{"lr_head": 0.00481, "grad_clip": 1.0, "steps": 7882, "dataset": "wikipedia_en"}
Each number is 50 + 12 x the weight over its row's rms, rounded and kept within 0 to 99. Layers, rows and columns count from 0. The size before them is the row's rms in percent of the matrix's.

# down: layer 6 MLP down (transposed), 2304x768, rms 0.0442, rows 659-675, columns 480-575
# up: layer 6 MLP up, 2304x768, rms 0.0588, rows 660-675, columns 480-575
down659 102:53 51 47 31 46 36 56 63 53 50 52 56 44 21 50 46 48 67 39 39 51 57 68 43 37 44 48 49 45 56 64 51 46 21 24 59 59 31 57 50 73 46 68 54 51 49 47 58 42 45 52 43 69 56 50 45 55 30 48 41 51 62 42 35 22 40 57 71 63 50 41 69 48 63 39 61 42 68 48 34 48 64 51 51 53 35 46 40 43 42 44 59 69 56 66 57
up660 087:44 43 62 44 60 39 50 48 56 47 45 67 54 42 20 40 46 57 40 65 45 44 36 43 50 41 42 43 41 46 42 53 36 26 63 49 08 50 55 59 56 47 64 41 50 56 50 36 41 54 39 18 51 59 50 22 33 33 52 48 72 60 63 64 53 49 39 62 54 39 60 64 47 45 56 50 47 46 65 58 31 49 75 54 45 31 23 71 61 60 20 21 40 43 53 60
down660 089:54 52 37 53 11 46 68 57 53 52 60 47 35 30 43 27 62 44 59 68 51 48 60 40 68 46 60 55 62 58 72 40 44 73 64 65 37 25 47 59 50 49 50 55 47 24 32 34 60 32 35 57 42 56 59 56 18 63 52 44 64 60 61 59 56 50 57 49 42 69 58 60 57 30 28 53 62 71 53 36 62 61 62 56 31 40 71 40 45 51 48 65 43 51 53 48
up661 109:57 30 35 31 50 61 44 48 51 59 19 58 59 58 30 31 42 60 36 57 59 48 46 39 59 51 54 47 44 44 53 77 67 53 41 28 38 41 75 38 47 71 50 51 49 48 51 56 51 33 48 40 34 74 73 55 77 64 46 64 53 60 66 49 40 56 43 56 47 63 60 57 54 41 50 63 31 46 41 85 27 38 66 50 38 52 23 43 37 49 75 42 44 49 45 72
down661 111:65 46 47 24 42 51 42 46 42 69 46 48 42 42 19 27 40 48 45 48 66 58 63 42 53 48 38 45 49 46 43 58 60 59 73 73 43 30 67 57 59 66 26 47 58 38 51 37 42 60 38 67 57 30 52 74 50 45 51 56 64 36 48 46 42 77 55 49 59 67 46 53 60 36 44 45 48 30 50 62 61 53 82 27 58 43 61 57 47 51 54 40 54 53 42 37
up662 091:33 66 43 24 42 64 50 41 48 52 23 49 76 44 41 68 30 53 61 44 51 50 47 51 45 73 44 63 49 45 51 49 61 52 60 59 65 58 43 67 47 61 30 44 41 55 57 20 55 52 48 61 38 55 40 51 59 42 43 31 51 33 54 35 53 54 60 65 51 66 47 67 76 57 55 54 55 51 36 57 59 78 36 51 72 53 35 42 53 39 31 29 48 50 24 73
down662 090:48 55 51 43 29 49 49 77 32 73 50 46 32 39 38 49 34 58 63 37 26 42 40 47 53 61 47 54 59 39 58 48 35 28 50 54 47 61 52 53 61 59 60 62 49 55 44 38 45 35 58 49 40 62 61 32 39 64 23 46 38 43 90 64 47 54 79 74 41 29 61 53 54 69 31 40 54 42 49 50 48 40 62 59 65 39 63 38 54 48 25 62 59 49 33 78
up663 096:54 42 68 42 79 41 39 58 66 58 61 56 50 42 42 51 70 66 41 59 47 43 47 35 53 45 46 68 41 55 50 73 55 38 52 45 54 45 53 34 44 29 53 58 48 38 61 47 47 46 48 68 56 35 64 57 41 39 36 51 33 62 39 54 57 45 67 47 56 42 55 41 36 60 62 37 49 69 52 41 33 51 39 52 33 56 44 49 59 91 59 42 55 45 53 57
down663 094:54 48 70 77 69 35 36 39 61 53 57 61 68 59 54 75 56 65 52 46 74 84 34 50 59 30 41 36 65 41 62 39 66 43 45 45 61 32 33 41 69 54 49 59 38 33 52 40 45 44 46 56 49 54 50 21 37 30 23 61 49 57 64 50 42 60 35 45 60 45 54 40 36 41 51 39 55 66 54 45 71 50 69 55 56 48 28 56 48 57 51 43 43 55 56 42
up664 093:74 62 39 60 55 56 67 52 65 70 53 74 54 40 41 22 49 21 47 56 43 34 60 76 32 42 59 28 45 43 76 72 38 45 36 56 33 43 46 57 60 59 49 36 36 54 46 49 43 23 39 63 59 59 32 53 53 28 48 29 67 43 65 43 53 52 69 54 52 62 39 50 56 65 42 56 44 42 50 63 50 50 45 44 64 52 48 47 32 56 58 46 52 57 41 35
down664 095:64 53 38 74 55 43 63 34 41 29 48 61 38 44 56 42 41 57 47 58 25 30 56 90 40 51 46 38 34 45 62 40 40 69 61 60 53 66 62 67 36 51 50 50 52 38 53 61 39 45 36 65 63 53 60 60 66 47 39 51 29 69 67 54 58 55 44 47 67 34 53 49 56 56 54 66 58 40 45 63 60 63 56 44 67 48 35 38 55 43 49 61 47 62 60 64
up665 114:63 28 75 73 53 34 36 38 48 70 58 48 56 61 61 37 62 44 38 52 36 41 61 13 56 77 64 63 29 60 53 31 48 33 47 44 51 63 52 51 37 47 67 71 56 72 34 57 59 53 46 47 49 56 33 56 41 46 56 52 39 35 30 41 64 66 36 65 59 34 55 49 47 32 51 46 43 52 54 63 60 88 48 57 43 42 58 28 53 62 44 47 54 53 64 41
down665 101:59 62 40 45 49 49 59 46 49 75 66 53 73 37 49 36 57 34 46 61 41 42 64 31 51 66 36 41 43 43 47 39 54 54 46 63 68 64 56 64 61 49 72 64 38 33 45 47 38 56 58 46 33 66 69 65 31 51 33 76 52 48 48 53 45 49 64 51 52 51 33 55 30 55 54 59 49 42 47 56 47 47 56 19 73 06 64 56 37 59 53 66 57 64 51 38
up666 104:24 52 38 64 72 62 41 54 53 55 66 41 50 63 63 35 33 50 43 31 49 44 63 51 43 37 71 70 55 33 34 69 64 58 61 42 56 61 35 44 38 36 44 56 47 42 58 42 64 46 39 47 69 46 47 47 63 49 61 43 18 42 53 55 47 58 46 63 45 54 55 33 60 22 46 62 64 59 38 35 49 22 57 67 43 49 56 44 70 25 37 56 58 49 64 51
down666 108:38 52 66 29 67 70 50 65 85 52 50 52 54 63 59 43 54 74 52 48 62 46 40 62 70 35 53 40 54 69 64 48 41 63 27 60 43 32 85 58 37 38 27 65 29 63 40 23 48 49 74 47 53 70 51 63 67 53 58 52 41 39 40 34 47 42 59 73 79 57 45 49 39 53 44 45 63 52 47 41 30 44 51 24 64 26 49 50 71 50 55 47 36 64 33 54
up667 105:46 53 52 59 54 48 56 48 33 31 59 47 45 76 39 58 62 56 43 77 58 73 75 71 30 46 50 62 33 61 61 68 26 38 58 54 55 33 78 54 49 48 42 40 54 38 56 43 66 49 47 51 66 58 31 38 62 47 70 55 46 48 41 84 52 60 58 40 33 67 44 65 55 46 57 43 34 62 35 42 34 53 49 69 62 42 40 50 63 39 40 59 47 38 46 52
down667 109:39 40 63 44 47 52 41 48 45 62 49 59 55 45 37 44 69 47 52 47 54 49 54 33 35 59 65 72 54 47 62 43 47 69 47 57 63 54 26 57 52 42 43 43 51 27 51 38 63 46 45 62 64 54 47 46 70 52 33 45 15 38 37 58 60 52 50 56 57 38 31 56 51 36 59 57 57 66 58 76 27 50 12 55 62 53 55 69 54 68 48 37 60 51 12 53
up668 103:29 46 72 59 60 46 43 40 46 37 42 47 35 55 52 47 50 31 39 53 53 52 50 42 22 59 36 55 36 49 44 50 50 43 49 50 55 36 20 47 35 44 64 24 44 64 70 32 66 39 44 47 51 61 56 50 48 71 27 39 62 36 69 64 53 55 59 30 53 63 50 51 32 55 56 66 54 57 50 43 56 52 53 35 21 48 51 39 47 55 40 59 50 46 77 44
down668 102:65 15 57 70 53 46 44 37 53 58 62 61 56 73 44 67 63 49 43 64 57 42 52 25 44 31 62 51 39 51 41 47 35 62 59 33 63 52 40 35 42 39 46 57 49 44 56 34 61 57 61 45 36 52 67 61 42 44 69 45 41 26 45 55 45 52 56 38 53 46 75 51 37 63 43 52 50 46 59 45 38 39 54 37 60 37 40 56 35 62 44 58 44 32 67 60
up669 093:61 42 31 56 64 64 55 42 47 29 47 55 49 53 44 62 44 62 64 76 54 42 56 34 59 51 50 54 42 65 42 52 56 31 58 51 29 76 32 43 38 60 51 36 56 46 44 66 35 44 55 61 53 50 40 35 52 43 73 47 55 36 42 46 36 56 61 67 55 67 44 40 43 37 42 65 45 47 48 58 35 59 57 33 52 48 37 42 51 39 36 39 47 51 61 53
down669 102:53 52 40 67 47 28 57 50 28 47 42 56 54 52 48 64 22 47 64 45 52 49 45 20 62 65 29 55 23 52 30 42 63 48 45 41 52 44 32 28 57 46 43 54 60 46 33 49 42 35 61 48 57 71 52 42 38 60 54 69 53 42 36 36 73 56 46 46 47 38 52 32 43 54 65 57 59 54 40 48 61 59 65 83 49 48 26 44 44 56 42 57 63 74 42 46
up670 101:57 64 37 60 43 69 57 56 27 44 51 37 43 49 62 42 76 54 41 54 48 45 50 68 42 33 49 33 60 53 62 37 44 38 52 56 53 56 52 35 77 36 56 40 36 43 61 52 39 44 57 50 42 71 36 50 41 53 59 59 68 51 30 51 44 46 27 46 50 41 44 48 49 49 27 37 34 58 29 56 47 63 52 37 59 42 65 38 44 51 44 75 48 71 52 60
down670 101:65 53 65 53 73 47 56 48 40 29 74 41 58 59 35 32 52 52 59 46 49 57 57 41 53 36 45 44 48 50 60 55 69 44 51 67 31 58 41 37 60 38 38 44 49 52 59 46 33 55 66 58 46 43 46 42 36 56 42 39 43 33 55 49 44 42 52 76 58 36 43 44 48 31 55 51 63 37 40 38 69 55 63 64 47 41 61 40 42 54 44 45 73 50 42 63
up671 100:46 59 69 72 36 40 64 48 31 26 59 58 46 68 53 57 49 49 53 61 49 45 26 67 54 56 51 57 65 40 33 63 40 32 51 48 66 44 51 35 41 45 63 65 43 47 52 44 48 65 49 49 59 59 62 58 44 32 44 55 46 56 47 53 49 43 39 62 49 59 42 59 35 41 77 37 40 58 41 41 58 68 55 38 50 53 47 79 66 50 45 41 54 65 38 40
down671 094:66 45 65 56 52 62 74 56 46 61 56 69 64 47 48 70 23 64 44 38 58 41 64 61 61 48 42 66 52 51 49 66 45 55 80 62 58 43 30 57 54 88 55 36 40 36 52 54 58 51 46 53 47 56 46 59 50 59 48 42 36 50 16 54 44 46 43 44 48 43 63 50 67 57 45 48 52 39 46 45 52 64 74 71 42 44 59 46 56 36 43 43 29 64 47 33
up672 102:48 29 41 41 75 41 47 39 53 34 41 46 50 55 58 54 63 53 45 46 57 54 62 38 43 42 24 59 32 41 47 28 55 52 33 69 50 44 61 37 43 66 58 48 38 31 75 54 45 36 63 48 49 51 60 52 37 43 44 39 60 41 45 61 29 60 46 65 35 44 39 60 60 23 56 80 57 31 38 63 58 42 42 54 42 46 55 47 42 54 19 38 44 51 71 55
down672 099:76 73 52 61 58 42 50 45 53 61 56 44 41 50 35 74 43 29 58 56 51 49 40 47 21 64 47 42 51 29 28 30 82 48 46 40 35 28 55 46 54 56 49 64 45 55 56 27 48 68 62 61 61 58 52 75 41 51 52 73 45 54 59 48 50 64 49 46 55 52 54 41 42 59 68 49 55 55 58 49 52 87 41 63 53 40 34 34 48 68 54 36 43 46 54 48
up673 100:39 46 50 51 51 50 68 49 50 40 69 55 30 47 63 42 58 47 45 59 29 47 47 49 32 69 47 53 42 56 66 39 40 45 68 44 31 72 55 53 46 61 64 44 43 41 44 39 41 51 55 66 51 42 53 62 72 56 43 43 44 44 61 55 37 19 45 30 22 64 90 55 48 61 49 56 78 55 60 47 43 37 39 39 34 27 56 71 45 39 54 48 67 44 60 55
down673 104:39 46 54 46 76 45 57 57 66 58 66 65 39 29 60 53 37 54 43 62 47 28 56 38 69 57 54 49 37 51 40 54 58 50 34 41 33 65 33 51 38 63 45 28 35 25 47 57 60 35 23 38 51 18 41 44 71 43 40 54 36 68 53 55 39 49 52 55 53 56 40 52 54 73 66 62 68 30 73 66 56 59 32 55 51 51 48 47 40 52 55 29 47 58 47 47
up674 094:23 52 53 54 31 38 51 51 50 52 30 51 52 63 69 37 35 56 51 42 45 42 51 46 48 49 79 36 66 40 47 39 77 67 77 34 50 54 50 50 58 58 59 35 21 38 61 49 37 44 68 31 50 76 59 72 55 58 26 45 53 44 44 56 67 27 58 69 56 64 44 57 75 39 38 37 62 63 39 41 54 43 49 39 47 56 77 66 51 47 45 44 63 62 45 42
down674 096:40 47 36 53 45 48 82 36 65 34 48 32 34 45 80 43 59 70 38 50 45 55 47 40 68 55 45 53 51 58 32 46 41 51 43 39 53 45 46 60 49 61 57 59 24 36 56 41 49 55 65 50 52 25 67 61 79 59 62 52 54 56 62 58 74 44 53 50 42 35 59 43 53 44 61 46 41 37 41 40 50 29 38 63 23 39 48 56 50 62 53 56 67 42 62 47
up675 078:52 51 57 63 70 56 52 45 25 44 26 42 20 70 54 53 64 31 47 39 36 45 50 73 44 52 52 52 64 47 52 49 57 56 58 48 61 54 55 64 40 48 61 67 34 59 58 38 45 49 58 35 57 63 21 44 56 51 74 37 70 52 50 62 34 46 41 38 55 51 34 49 68 29 52 47 68 49 46 60 36 52 49 47 42 47 56 44 51 59 57 48 45 48 69 46
down675 080:63 54 60 53 43 35 50 64 60 55 37 52 39 61 47 48 70 49 61 48 55 45 27 61 65 57 65 62 45 20 57 64 50 42 57 53 46 51 66 37 31 56 43 52 36 69 62 44 50 36 48 48 54 41 49 63 57 58 62 83 58 72 52 77 55 43 59 41 54 27 31 51 69 38 64 51 51 56 54 40 55 53 73 43 54 39 51 37 53 51 54 37 81 42 66 45